Weights of a small transformer language model.
Architecture: no biases in attention or MLP, untied embeddings, normalized queries and keys, local attention windows, exclusive self-attention, value residuals, hashed n-gram embeddings, skips across layers, capped logits.
Each number is 200 + 20 x the weight over its row's rms, rounded and kept within 0 to 999. Layers, rows and columns count from 0. The size before them is the row's rms in percent of the matrix's.

# layer 6 MLP down (transposed), 128x96, rms 0.259, rows 21-69, columns 48-95
099,203,196,180,214,200,184,188,210,208,175,212,198,204,203,195,195,192,197,184,230,172,215,193,203,172,203,166,192,212,184,199,182,212,186,202,195,219,178,206,206,187,225,191,219,218,171,214,210
106,181,147,199,210,201,164,216,213,188,192,191,186,193,214,232,230,174,160,184,209,217,238,180,208,207,184,227,192,208,217,219,197,230,173,174,195,196,203,188,218,218,194,218,224,176,195,213,189
096,236,198,214,202,160,211,193,160,185,225,174,214,182,208,195,186,154,200,220,217,224,205,174,156,177,248,220,171,196,197,221,195,186,185,194,183,174,192,204,234,201,203,204,222,195,224,207,173
096,214,195,167,227,184,189,215,197,182,170,229,223,192,180,205,204,208,213,196,196,188,231,158,215,209,249,234,213,230,189,224,214,210,195,179,203,177,209,198,197,191,184,212,208,174,199,230,216
111,192,203,211,217,211,209,229,169,213,172,178,211,275,193,232,220,233,186,197,221,186,172,178,170,161,198,183,199,214,170,194,213,201,212,205,221,192,178,195,219,212,213,202,187,199,197,189,214
099,177,215,219,177,191,155,204,179,169,160,223,232,239,221,187,174,214,168,219,166,206,197,225,201,220,170,193,177,209,187,208,195,210,213,183,186,211,203,174,200,199,167,192,170,205,184,209,199
096,170,179,185,224,205,210,220,228,185,168,226,238,195,222,144,207,197,213,207,203,196,192,167,229,197,198,234,224,208,225,198,205,225,216,174,170,218,199,198,210,181,206,189,182,176,200,194,194
101,177,209,210,213,188,183,204,233,210,183,227,204,176,144,202,227,209,205,197,218,225,237,188,193,231,176,217,193,204,186,192,194,168,197,248,221,176,212,194,191,207,205,200,172,196,199,195,172
097,204,175,191,232,219,209,178,193,225,212,215,193,193,194,201,173,177,211,160,218,190,183,219,230,175,192,192,191,167,219,211,210,198,189,204,190,200,194,201,192,192,184,163,180,195,212,205,225
108,212,178,197,184,210,213,179,212,210,159,212,193,272,177,220,190,188,172,203,182,194,201,190,215,208,186,168,176,192,167,218,241,207,220,213,195,180,211,197,233,210,187,203,193,165,199,186,204
101,194,192,166,235,213,197,164,227,217,182,198,178,162,215,198,202,173,190,191,175,199,241,209,195,209,226,198,192,164,181,205,193,187,205,210,197,167,193,228,229,188,248,231,229,195,161,206,205
100,195,198,201,205,217,212,209,191,195,187,173,208,206,192,207,220,203,202,243,208,205,206,219,207,206,179,225,170,173,244,195,193,163,231,199,233,207,186,187,202,210,182,207,218,218,173,143,173
105,182,210,203,208,208,230,158,207,206,170,190,227,153,222,225,168,193,204,183,208,217,186,191,171,203,205,213,209,204,207,230,189,186,179,194,207,200,186,217,202,210,232,205,182,188,216,185,194
118,208,218,212,187,192,222,217,219,228,196,220,187,196,216,237,176,220,208,234,161,177,180,196,202,218,200,208,201,221,179,222,202,216,184,213,192,196,230,171,224,203,197,225,205,204,190,166,206
103,179,223,174,193,217,202,175,225,193,187,176,253,180,209,174,210,209,202,212,159,180,203,177,220,201,198,215,210,208,206,219,178,190,175,231,161,180,184,207,188,184,240,220,213,175,192,196,195
100,183,229,220,223,224,204,203,197,197,183,261,173,206,211,195,213,192,177,195,194,169,170,193,209,222,189,196,174,185,213,197,182,209,176,171,193,201,185,236,206,186,222,220,198,161,173,203,193
103,204,211,202,189,225,219,204,178,164,174,189,181,198,167,236,179,203,219,220,186,206,185,204,187,201,171,217,197,208,189,216,178,208,172,171,226,216,239,217,195,198,190,191,210,197,208,221,227
100,195,213,208,181,192,195,217,199,207,177,219,185,185,200,198,190,191,162,263,206,227,246,190,218,214,181,173,203,188,189,173,171,188,200,232,206,222,198,215,234,190,228,204,198,222,215,206,182
111,162,202,209,221,234,201,238,216,176,237,208,234,214,218,188,202,173,210,170,191,175,237,199,248,197,212,182,209,171,208,208,197,212,259,197,187,201,233,208,222,197,194,187,181,187,199,179,201
099,189,221,190,213,199,204,194,155,252,210,182,210,213,226,183,175,191,225,174,205,245,198,162,216,209,206,231,192,205,200,198,169,203,210,197,197,222,211,204,199,203,194,196,179,183,236,220,188
100,219,207,186,174,208,211,208,246,211,197,205,172,203,148,208,185,191,202,212,195,158,222,207,218,219,213,191,195,170,201,182,193,180,214,199,187,218,198,179,204,204,239,166,215,218,227,145,200
094,198,224,166,200,229,171,188,167,205,178,154,228,193,223,198,186,230,187,213,206,224,193,217,169,195,187,210,160,250,206,225,201,193,227,195,196,213,197,240,208,209,174,217,211,196,196,212,156
080,202,189,175,170,186,186,204,235,210,195,213,168,165,195,215,196,186,219,186,185,217,204,211,200,193,200,186,225,201,212,184,189,196,178,179,196,214,227,152,175,221,176,187,193,182,205,243,192
100,169,187,225,205,207,209,223,243,220,206,213,224,226,207,173,199,171,206,178,217,192,206,189,210,190,177,179,193,199,191,190,228,211,228,164,203,190,216,196,182,223,193,159,185,189,175,167,209
107,220,194,192,177,168,189,185,208,194,195,195,196,212,202,176,233,220,211,196,242,217,172,187,222,207,201,202,173,174,199,188,173,219,216,191,244,208,238,237,216,192,198,189,227,230,197,205,223
104,156,218,194,182,214,186,203,218,215,222,200,217,173,209,195,177,219,217,228,182,206,185,173,244,177,204,180,215,184,214,200,214,175,193,239,227,190,169,224,212,225,238,179,185,226,204,143,203
098,211,220,178,234,169,199,228,233,189,198,170,163,178,236,210,185,220,194,184,202,187,203,194,183,192,187,209,211,208,229,192,217,188,188,161,184,191,171,215,227,166,223,205,183,201,202,179,180
097,207,159,232,205,183,184,208,206,200,193,179,183,226,198,214,216,217,220,176,205,179,226,187,208,211,207,190,201,201,182,189,221,215,216,186,218,209,194,162,199,226,198,216,232,225,189,166,205
102,197,220,206,178,209,196,213,213,168,186,216,177,219,221,201,193,197,233,201,232,205,154,209,206,184,218,209,193,196,208,181,167,179,183,206,169,228,208,186,202,174,195,236,227,222,206,196,215
108,226,227,226,167,197,189,229,202,224,184,205,211,229,166,204,178,179,199,184,187,214,192,211,179,222,222,200,189,172,155,201,171,213,222,218,200,194,215,210,202,191,207,193,208,213,194,181,221
088,205,178,223,196,202,205,221,170,237,230,189,247,211,204,187,225,212,181,218,219,210,191,231,219,206,237,179,175,225,214,155,195,151,219,224,210,191,192,209,199,195,219,166,205,191,230,174,197
097,215,179,212,189,230,209,194,202,206,203,158,187,186,172,199,174,196,187,199,206,216,178,195,217,182,211,212,218,201,183,218,192,219,231,189,211,167,214,238,170,228,176,154,175,175,192,207,192
109,175,164,188,206,204,186,220,198,168,211,158,153,180,187,193,228,188,203,215,207,195,230,195,211,223,209,204,219,201,168,157,205,208,186,199,199,190,238,216,206,207,226,202,208,180,196,195,217
097,213,194,245,205,215,191,190,175,212,223,201,204,204,184,207,188,201,191,201,227,194,202,210,180,183,219,196,223,205,194,183,194,197,167,183,217,179,187,199,155,195,237,206,189,232,209,211,177
097,221,179,176,164,194,221,211,193,216,210,215,215,212,195,182,215,206,198,226,199,213,186,232,185,193,212,187,161,183,196,210,175,182,191,202,186,228,184,216,194,161,222,178,192,189,192,237,221
097,192,219,214,185,214,198,194,186,185,173,225,183,211,236,221,214,234,207,181,207,203,179,238,171,197,206,196,199,187,219,166,192,201,192,246,238,182,182,220,188,183,200,200,193,218,199,189,164
098,153,227,203,177,188,195,195,192,165,224,208,228,219,214,239,225,169,219,211,217,207,185,183,166,230,207,189,205,230,203,175,199,224,209,196,227,170,192,170,212,189,183,194,219,193,194,206,176
094,197,187,166,190,199,167,201,252,206,191,202,177,174,202,183,211,243,165,184,232,207,192,204,178,204,208,204,149,202,189,201,190,199,178,220,194,199,188,205,176,205,239,206,230,204,201,183,217
111,221,205,208,207,218,189,178,205,216,196,238,206,232,188,213,217,189,200,214,152,160,256,229,208,197,216,222,205,189,189,177,189,182,190,199,187,186,187,193,190,163,201,182,215,178,197,193,221
093,177,204,216,196,209,211,149,220,220,173,240,177,166,179,201,213,204,214,202,206,181,202,187,179,203,202,217,214,183,215,188,197,178,206,188,205,186,212,198,205,207,207,234,209,184,183,183,199
098,184,210,203,225,218,211,233,220,228,207,174,185,202,239,209,174,216,223,204,200,190,241,201,192,211,187,201,158,220,188,224,210,180,181,228,214,209,237,179,206,189,222,210,201,217,171,183,176
093,198,206,177,193,168,207,217,229,212,210,195,206,188,209,229,197,200,183,226,180,201,207,160,190,189,222,179,227,179,185,209,207,187,171,199,203,212,187,179,156,183,186,181,180,180,232,218,225
108,156,228,185,216,196,240,206,210,186,195,198,191,188,207,204,213,223,237,200,205,181,217,203,175,198,194,180,191,209,210,218,210,230,204,216,222,200,199,205,201,220,234,233,189,197,205,191,196
104,174,219,191,179,184,211,181,204,205,208,184,194,195,204,189,213,176,181,183,166,181,167,212,208,182,212,187,205,228,210,204,178,169,214,204,207,193,157,199,225,205,189,195,169,157,185,200,185
097,190,184,215,201,213,200,166,190,152,187,203,223,218,232,209,197,181,200,186,187,191,203,202,212,185,193,195,202,235,164,179,196,196,198,192,183,173,186,175,189,153,157,215,184,157,198,179,201
099,238,173,187,190,201,181,240,193,258,203,223,236,215,197,219,199,183,214,235,198,203,193,203,187,202,213,177,213,191,211,228,186,168,169,194,173,230,198,240,226,179,184,197,197,207,205,196,187
099,227,205,196,196,234,204,199,226,218,197,151,202,225,190,193,213,191,183,200,205,226,194,206,208,222,162,186,240,215,196,203,175,180,250,231,198,160,185,218,206,187,203,196,186,214,193,184,170
103,207,199,168,158,188,177,143,196,203,197,170,198,202,219,209,189,215,245,185,209,199,190,209,208,224,187,171,188,204,229,246,231,214,203,227,230,230,196,185,237,216,192,199,192,199,193,220,210
096,185,231,183,198,211,222,214,225,193,216,194,167,186,195,188,201,177,241,185,185,155,218,175,211,206,207,226,190,165,223,190,214,189,215,199,232,193,186,192,225,200,163,179,228,193,202,205,215
# layer 6 MLP gate, 128x96, rms 0.365, rows 22-69, columns 48-95
096,184,198,220,203,167,198,221,179,168,172,222,205,193,177,209,221,190,215,179,181,192,200,214,199,200,170,212,187,166,166,201,163,188,197,225,205,163,208,187,185,204,173,186,210,217,204,211,209
096,156,191,215,215,195,213,173,191,243,167,215,207,212,185,187,198,223,162,218,203,209,190,192,227,203,193,203,200,212,194,179,250,223,185,207,177,192,207,215,173,179,195,215,220,218,190,178,207
092,201,229,207,227,168,220,188,195,212,204,186,203,177,188,206,197,216,245,192,193,176,183,201,173,191,224,190,180,192,183,191,198,164,216,217,187,187,201,217,189,196,177,190,170,183,221,201,171
105,238,184,162,211,193,184,245,203,203,199,192,204,248,215,187,166,170,182,198,173,170,200,202,190,192,233,209,195,221,236,215,202,191,211,190,162,169,215,229,178,190,172,212,201,173,174,208,170
088,220,182,205,223,232,172,196,216,217,190,187,178,185,208,181,221,167,209,193,202,196,206,217,217,236,185,199,211,173,246,226,220,184,229,184,195,209,187,181,182,213,186,201,219,228,171,210,165
100,199,215,195,214,206,185,180,213,233,198,211,195,243,189,203,202,204,174,209,210,202,164,186,217,210,232,191,224,183,203,194,205,229,198,170,239,176,196,194,204,200,203,189,179,204,177,217,182
100,218,206,199,205,231,156,180,211,184,191,192,181,197,191,193,192,187,202,171,168,173,220,215,187,215,213,219,178,201,182,199,201,221,198,207,184,216,143,213,216,184,193,215,194,210,200,215,186
088,199,229,216,209,229,195,234,208,200,214,167,192,230,213,193,195,196,197,201,223,214,220,211,176,190,213,194,225,182,219,203,218,200,175,173,214,194,218,186,217,201,208,192,193,170,211,208,213
117,216,210,215,188,170,154,217,189,221,215,208,198,190,209,176,194,224,209,201,208,150,150,189,193,178,205,215,209,220,207,181,189,202,157,204,186,228,200,221,200,188,192,179,233,195,215,181,197
109,209,238,203,188,175,179,229,182,174,176,201,209,205,188,271,187,211,205,198,200,205,176,187,171,187,186,194,194,172,208,183,213,196,209,203,197,198,158,236,188,202,158,210,190,174,201,188,222
134,213,199,214,202,168,197,192,216,189,231,183,215,205,202,215,175,206,213,166,184,229,188,223,187,188,233,163,201,226,149,194,177,236,176,197,181,181,209,201,232,198,203,200,175,185,220,245,227
083,200,164,190,183,210,207,201,189,183,197,228,205,236,172,161,218,245,161,191,193,203,197,214,180,172,182,193,178,182,211,236,184,210,228,230,178,229,224,181,180,192,200,223,201,223,209,205,202
109,194,172,201,192,213,177,237,195,225,160,202,198,203,204,232,198,190,221,190,225,218,222,178,195,197,155,184,220,183,187,209,161,201,207,190,201,195,165,218,171,215,190,200,216,182,197,208,197
091,154,203,206,201,176,196,181,210,166,172,186,179,175,195,193,192,226,201,222,159,221,207,186,234,206,186,215,189,189,203,182,199,200,154,184,207,185,178,198,215,156,196,218,229,223,220,204,171
095,207,205,206,241,184,192,223,197,207,181,185,186,222,189,190,180,218,184,197,198,219,242,201,206,155,234,224,239,214,179,228,213,197,187,251,224,189,248,151,212,190,169,202,178,165,204,203,198
100,189,224,251,220,204,235,176,199,211,184,226,176,202,159,186,180,200,194,180,171,175,204,168,206,161,177,207,201,239,231,192,200,190,228,185,210,166,204,216,170,193,155,205,180,186,198,204,197
091,234,216,232,187,193,214,213,166,228,186,206,210,183,192,240,194,214,201,197,208,208,198,186,192,172,224,167,194,211,198,206,160,225,167,198,244,180,212,198,233,222,204,198,174,213,182,203,179
112,202,158,169,203,184,182,233,224,196,203,226,224,203,185,187,152,213,198,195,199,205,203,203,198,200,220,202,202,219,230,198,200,189,198,200,224,231,248,174,210,187,209,176,227,189,193,190,196
098,168,200,215,199,171,212,181,209,174,175,195,232,184,186,177,217,186,186,162,205,162,196,227,192,215,221,178,177,205,185,217,238,215,165,232,187,190,185,206,200,218,196,227,174,201,202,202,204
110,253,189,211,236,226,189,249,213,237,205,207,178,181,191,204,178,192,178,212,193,188,196,209,216,222,221,179,189,199,186,175,207,186,200,210,214,155,178,198,195,201,228,189,222,197,160,187,222
085,166,221,188,194,194,197,178,188,222,189,203,197,178,200,173,193,170,215,206,184,224,169,244,168,210,224,193,182,222,214,196,183,214,235,201,208,190,164,230,238,210,212,204,237,205,221,209,188
095,197,177,240,232,179,217,192,210,203,181,210,177,197,217,208,194,224,189,203,164,209,173,240,177,175,200,198,197,236,166,185,221,194,199,209,204,205,183,188,226,157,224,174,208,217,217,185,230
099,211,199,230,208,255,219,231,201,250,199,205,174,213,202,176,201,162,205,222,207,215,209,198,202,194,213,210,174,167,194,185,175,219,201,219,209,222,213,167,193,173,233,161,192,182,163,183,215
094,192,191,196,222,220,218,204,201,201,174,216,152,184,197,208,183,211,176,189,211,200,180,190,202,221,190,185,248,195,195,170,228,181,240,191,215,166,196,222,181,193,191,176,215,199,193,188,202
113,167,177,228,218,209,211,180,162,165,198,204,230,181,207,160,217,182,211,205,170,193,194,232,164,218,191,205,218,182,233,202,187,164,206,199,175,174,200,223,197,218,182,220,211,182,178,194,172
095,220,185,203,226,178,238,186,215,175,159,225,217,204,230,220,162,217,180,170,199,201,204,219,208,175,188,219,206,199,171,169,214,186,206,209,194,192,193,184,176,193,210,198,198,182,218,225,178
091,219,211,224,202,213,192,165,200,233,192,203,195,181,181,188,220,169,223,193,190,170,183,184,236,203,195,196,191,199,194,234,172,163,187,204,173,177,172,176,193,237,199,197,240,222,190,181,184
106,237,235,208,198,210,206,163,194,187,198,200,200,186,179,170,191,220,206,214,198,213,180,179,216,242,236,216,195,210,229,219,211,213,217,200,194,181,193,228,205,187,185,225,202,198,198,219,203
096,196,203,185,189,208,192,214,179,198,186,209,201,235,160,190,196,172,201,222,165,185,200,168,195,184,206,183,182,202,217,220,227,211,192,209,203,184,174,190,182,235,182,212,186,171,141,213,184
090,175,219,222,210,190,198,191,224,206,202,183,178,217,214,175,167,170,203,208,199,190,171,203,206,230,185,217,220,185,197,203,209,190,190,207,215,171,167,200,194,192,169,211,171,207,190,253,191
095,192,195,200,194,165,204,211,199,211,189,239,216,187,181,172,180,188,179,219,193,188,191,168,203,176,201,225,220,196,229,178,193,178,174,236,206,216,211,187,189,203,184,156,173,200,198,203,192
095,179,158,179,179,226,167,218,210,197,194,201,194,205,194,219,210,208,179,177,198,172,212,210,170,235,239,209,202,176,196,175,191,197,188,193,219,197,211,227,205,186,194,211,188,195,181,213,171
103,200,189,206,223,205,190,202,238,217,211,170,217,218,184,211,171,217,208,125,176,190,210,218,223,211,223,185,199,206,182,167,205,187,188,181,186,229,182,227,175,245,216,180,237,199,231,197,193
095,238,208,174,200,199,214,185,215,200,196,196,224,198,196,251,196,204,203,215,185,227,168,191,162,217,215,187,183,196,196,203,199,211,251,197,200,198,148,197,221,225,176,215,176,197,229,245,208
101,199,179,168,199,196,212,224,180,148,177,172,177,178,212,235,214,208,199,213,217,219,208,229,177,201,189,185,200,183,211,252,203,181,170,199,205,177,208,187,214,234,192,183,192,223,206,215,167
094,224,203,217,184,210,230,213,215,194,165,198,166,186,195,176,199,203,188,242,208,206,216,166,198,198,192,201,196,208,201,206,216,209,205,217,198,234,237,198,197,199,219,220,212,225,191,181,180
089,215,189,180,209,204,192,217,211,184,177,201,179,222,169,186,175,189,205,227,197,200,201,201,198,202,168,208,162,214,191,219,200,186,215,217,194,213,216,191,195,198,173,153,194,225,211,215,170
113,219,180,221,181,212,199,195,230,204,199,186,208,193,191,170,222,187,209,223,202,193,172,212,188,246,210,228,153,207,201,194,186,235,196,209,188,191,186,203,222,226,212,214,239,224,178,187,181
095,192,206,206,226,219,150,153,183,264,181,206,205,186,201,176,196,172,228,215,187,205,186,189,218,236,216,210,224,203,200,157,219,201,180,204,219,223,186,179,190,210,193,224,224,219,184,196,201
101,164,181,204,187,214,151,199,210,205,175,203,226,187,175,236,186,200,196,191,219,194,212,177,244,214,174,220,188,205,198,194,218,163,221,180,210,195,171,193,185,226,179,164,242,231,200,186,214
092,157,203,221,203,210,237,144,208,185,161,169,220,216,228,225,178,202,182,206,195,180,203,184,200,204,194,211,183,199,190,172,197,196,173,241,197,209,226,224,211,229,200,249,203,204,213,194,168
121,177,151,209,234,211,183,180,202,198,201,205,175,206,153,195,198,163,191,190,166,190,229,180,230,196,203,211,219,233,200,207,208,187,159,203,189,167,166,210,179,206,172,187,226,211,202,204,180
091,179,175,211,196,195,191,175,186,166,179,198,220,172,191,215,235,210,227,203,245,201,182,208,208,239,209,220,191,141,217,189,176,210,193,190,173,210,210,162,173,199,189,237,194,200,191,207,189
097,213,209,171,196,203,213,172,185,182,207,222,215,221,182,233,199,191,176,206,209,190,186,170,224,190,208,221,228,147,231,213,216,162,213,198,186,199,185,196,199,187,179,206,179,182,208,186,213
103,195,180,228,208,235,242,201,189,212,189,208,170,177,217,191,182,190,171,218,207,205,223,192,200,142,164,224,222,194,195,212,205,169,201,221,205,218,164,221,179,187,187,254,220,192,168,194,188
096,220,208,213,210,182,252,202,207,246,209,223,166,242,175,190,194,212,195,188,171,261,223,209,180,224,200,214,205,227,215,222,179,225,230,236,190,210,208,181,206,193,161,207,212,210,171,187,201
105,196,198,209,215,215,208,165,240,172,216,171,187,246,184,167,196,229,233,197,206,190,226,208,180,179,179,208,214,169,221,198,229,206,192,214,227,242,198,197,188,216,205,212,205,187,194,169,158
101,197,223,260,205,220,211,191,211,218,213,206,177,226,174,196,199,208,199,215,221,200,201,201,207,162,222,188,202,158,229,201,202,184,228,184,188,192,183,217,201,196,172,181,207,195,186,186,200
# layer 6 MLP up, 128x96, rms 0.385, rows 22-69, columns 48-95
099,212,210,196,220,217,209,208,177,212,211,191,183,206,221,198,215,149,206,230,188,217,196,190,215,196,224,206,185,246,217,221,207,181,193,197,192,182,190,210,252,238,235,191,194,229,164,200,206
097,193,163,179,226,199,160,190,190,205,213,189,225,175,201,189,233,198,175,209,235,180,214,202,202,187,215,196,219,192,166,196,181,217,180,150,198,188,196,218,223,181,225,201,232,239,209,200,199
097,197,191,179,218,168,226,184,197,162,197,210,219,210,178,199,199,186,198,180,212,217,188,206,189,170,217,213,169,201,188,181,163,218,189,158,207,206,196,203,203,200,180,189,190,210,204,210,215
103,203,196,201,188,228,187,234,174,199,206,242,206,196,195,207,189,221,253,194,194,186,215,197,154,194,198,190,167,164,227,226,199,206,218,209,192,182,231,174,192,220,189,210,226,197,181,205,188
104,214,195,232,216,194,181,184,196,190,219,206,203,212,217,174,182,217,173,192,234,211,185,215,220,191,178,177,222,224,183,195,204,183,202,190,214,164,200,217,203,232,203,207,171,207,179,203,207
108,198,193,216,174,225,231,198,217,222,202,177,193,224,206,171,195,182,205,209,179,203,185,211,200,199,223,201,220,195,200,230,221,223,218,171,188,212,202,210,211,188,179,194,183,177,210,224,200
095,151,197,203,184,193,192,211,187,204,184,227,203,215,241,195,171,173,234,164,177,200,198,206,178,181,166,212,199,212,235,171,189,198,197,193,210,194,208,199,213,201,223,214,228,235,202,195,203
104,243,220,190,199,218,228,224,205,158,190,170,179,207,213,150,216,191,223,209,190,202,188,194,180,180,225,180,192,199,192,190,212,194,189,199,256,213,222,166,224,189,191,213,185,190,200,211,206
122,166,194,221,181,191,175,206,203,209,227,214,225,180,217,178,163,217,231,203,204,187,169,217,201,195,187,222,207,212,198,219,191,191,183,217,221,214,211,184,170,191,203,184,208,210,211,199,236
102,206,187,180,223,204,182,152,193,204,205,181,183,189,196,166,231,167,196,193,189,171,205,212,195,193,191,222,213,200,200,155,180,221,195,208,185,237,225,207,214,210,238,231,195,207,164,193,200
093,241,233,224,211,188,225,219,193,209,175,222,210,183,223,180,229,201,195,184,211,190,205,215,186,191,180,204,203,167,215,227,214,193,195,209,159,202,192,183,165,226,205,224,221,181,222,178,185
102,196,161,168,207,203,192,253,205,176,222,217,195,211,178,185,196,211,231,214,177,207,192,207,206,180,210,196,184,207,220,203,175,226,219,199,206,206,210,196,212,204,175,216,194,157,169,240,213
117,201,167,186,217,203,223,221,197,215,215,181,210,193,179,213,230,232,207,230,205,239,219,171,189,159,176,191,229,229,171,213,194,206,216,223,199,207,204,180,173,215,193,203,187,184,203,215,200
097,155,190,196,200,190,186,172,231,173,202,192,204,203,211,165,238,223,173,196,170,206,213,242,183,165,223,206,219,211,194,233,209,218,186,210,224,200,185,184,196,207,173,219,168,214,210,232,186
096,168,184,220,213,194,197,212,191,147,200,213,204,187,202,208,187,224,167,215,246,170,165,190,193,217,198,174,227,171,174,240,228,191,190,177,173,217,213,227,197,225,208,203,184,178,194,207,213
102,209,231,216,187,202,218,209,164,175,202,192,192,180,199,221,172,200,239,186,182,193,189,194,191,210,198,193,177,202,189,198,166,189,182,199,221,222,208,203,207,192,201,188,165,213,166,215,218
094,176,204,209,209,234,177,162,190,213,225,219,235,193,146,198,206,187,176,233,176,222,182,198,204,192,205,192,214,180,190,218,200,213,171,212,209,199,214,189,201,193,239,202,206,219,206,193,225
108,151,197,187,202,167,208,221,203,188,193,184,207,184,211,236,175,183,184,178,178,198,205,212,229,189,192,185,190,218,184,203,181,187,225,170,197,195,213,190,197,202,189,182,230,199,174,174,218
094,185,206,196,193,163,190,203,204,242,207,213,196,208,219,235,188,249,194,173,178,222,185,220,205,182,220,212,213,222,191,177,196,194,202,199,199,168,195,223,238,173,190,196,231,196,218,198,201
125,210,245,209,228,194,223,220,203,189,163,172,187,184,209,203,193,191,203,190,194,214,195,206,210,205,242,206,191,208,178,184,200,189,199,159,212,215,191,207,213,182,172,219,226,189,177,191,191
118,164,193,223,214,160,193,202,192,202,190,204,204,190,192,188,204,223,224,177,206,243,188,217,198,196,213,222,232,183,174,220,179,172,201,193,185,207,194,198,198,181,213,231,227,216,201,197,253
091,194,240,237,205,232,216,203,240,178,184,201,227,218,218,189,195,235,194,203,209,187,176,222,209,200,172,185,183,209,201,226,208,223,219,181,223,202,184,183,214,191,242,166,231,193,216,180,206
095,193,185,227,162,164,229,180,178,212,197,236,196,222,215,211,219,170,206,195,182,179,225,201,182,198,186,236,207,209,171,179,210,232,176,206,189,210,173,181,191,258,201,208,217,202,193,187,227
104,210,181,187,219,196,178,173,179,178,191,210,201,214,203,208,223,195,199,174,212,209,153,179,199,187,198,229,208,201,185,212,173,205,210,255,160,245,207,185,188,184,209,214,167,201,232,203,193
110,189,196,217,227,177,209,214,204,158,204,213,202,214,231,177,186,199,238,207,221,190,192,190,232,227,207,167,203,217,215,203,215,191,233,227,199,190,206,209,193,208,203,214,172,207,197,173,201
095,198,192,166,229,178,213,200,215,215,208,149,180,205,193,228,209,216,246,234,196,188,202,190,223,194,195,241,189,209,194,177,236,221,207,173,211,215,179,208,190,181,172,201,197,233,202,173,203
099,200,161,183,204,201,178,186,179,203,241,199,209,194,201,200,187,222,194,186,196,214,202,217,224,194,200,194,243,211,212,219,227,189,215,173,232,220,183,267,201,203,197,196,202,213,228,245,210
100,218,215,191,213,214,213,213,219,169,226,221,220,242,159,211,223,200,178,172,158,195,186,193,171,197,169,207,192,183,196,221,190,196,212,175,196,214,236,229,218,234,204,190,216,189,223,190,201
084,191,191,188,178,211,204,201,184,178,201,208,176,225,177,174,195,188,180,166,227,197,189,190,178,184,173,169,167,214,172,202,191,212,227,163,174,167,238,199,225,177,186,189,207,205,223,182,168
080,193,167,194,199,227,198,202,221,185,202,174,197,182,181,190,169,219,180,178,244,224,193,190,196,225,224,179,209,200,223,203,215,192,171,168,254,192,207,226,212,218,188,189,186,179,225,214,188
098,192,166,224,194,208,165,205,179,205,194,166,187,186,189,190,179,176,219,209,188,182,182,196,196,194,219,198,236,230,169,187,177,208,208,164,186,214,219,203,201,245,193,196,168,175,185,207,170
104,173,189,192,199,186,203,242,195,176,188,191,233,213,180,177,184,245,230,195,177,171,170,234,204,210,202,204,205,190,221,196,193,225,214,194,207,192,191,192,167,212,160,216,206,169,196,177,189
094,205,195,191,205,166,189,199,220,152,217,201,198,221,214,214,209,191,192,180,208,179,163,186,186,157,192,213,204,174,216,214,213,200,220,181,212,194,201,213,201,213,190,162,185,193,222,219,195
108,204,184,196,225,213,184,235,228,186,195,169,239,169,184,235,169,202,201,161,178,189,196,191,187,173,167,202,217,224,160,221,192,200,188,174,198,167,218,188,168,192,172,223,180,226,189,230,210
094,232,227,211,198,176,267,169,199,186,190,209,207,202,229,218,207,207,193,142,199,204,189,200,197,196,255,205,176,211,197,165,188,213,224,236,211,227,208,228,179,214,207,223,194,200,190,178,211
085,173,209,197,222,161,210,210,196,194,251,192,201,201,183,197,177,214,187,200,175,201,227,222,180,175,230,202,190,200,195,182,171,221,186,170,210,153,205,193,206,197,204,200,162,185,196,220,228
098,181,204,192,250,191,176,205,172,212,176,222,203,176,216,217,185,210,199,179,218,184,203,185,198,226,188,201,192,204,212,199,174,203,188,154,220,184,235,197,175,204,205,196,203,193,170,193,209
130,172,188,172,189,165,166,209,203,188,236,198,208,193,165,219,190,221,202,171,203,231,243,214,198,185,216,191,232,183,187,228,243,189,207,200,217,216,191,205,178,222,197,180,195,220,214,204,225
101,238,208,201,173,204,200,203,221,167,201,215,200,222,188,189,201,211,205,233,185,208,204,212,185,202,178,194,190,174,224,216,212,181,222,174,188,194,196,216,163,256,179,206,186,182,218,195,169
112,248,196,212,194,181,207,178,178,213,219,207,192,247,192,200,189,246,166,218,219,189,155,202,204,185,199,201,171,231,211,189,188,220,214,174,185,158,217,192,218,185,205,214,234,203,206,174,220
111,187,212,195,222,201,195,174,201,208,155,191,198,220,220,187,184,192,190,202,197,201,163,213,186,202,188,180,198,195,211,169,189,208,142,174,199,214,233,196,216,190,170,213,204,208,172,241,166
106,208,211,226,229,195,207,188,185,188,184,207,199,207,159,203,190,208,192,203,225,209,184,221,234,179,196,173,185,220,176,195,208,202,196,221,220,209,197,176,216,172,206,159,205,220,211,205,213
113,204,224,159,218,211,187,179,195,214,184,188,196,204,213,212,239,188,195,218,178,184,181,180,243,211,193,214,180,211,217,202,214,194,213,179,190,219,175,215,198,220,209,209,203,237,186,176,201
099,201,222,213,191,211,207,162,226,200,198,190,194,204,187,182,220,217,192,186,218,195,210,235,169,192,216,229,209,200,189,207,200,206,209,224,196,209,185,202,196,197,244,170,223,268,239,186,182
101,190,135,185,193,224,180,213,174,209,185,214,230,176,221,212,183,210,191,223,183,195,224,192,186,168,207,168,197,226,189,227,221,189,183,198,164,221,185,205,234,170,199,209,225,174,197,236,212
099,215,150,231,189,189,199,182,204,215,191,179,177,221,171,202,174,167,175,211,200,188,180,182,214,201,211,180,199,230,210,217,192,152,203,204,198,178,193,220,206,159,200,177,223,207,195,181,219
087,187,227,213,178,210,189,188,224,214,183,212,176,201,197,191,204,174,189,231,186,206,197,225,201,217,205,194,271,210,190,197,201,227,207,219,177,211,189,219,197,218,194,210,171,178,175,228,176
108,155,205,186,198,197,198,223,225,244,202,205,194,200,194,176,180,167,182,193,218,187,183,192,206,184,195,205,243,183,250,168,196,235,196,226,247,193,199,192,206,151,172,175,221,204,187,222,199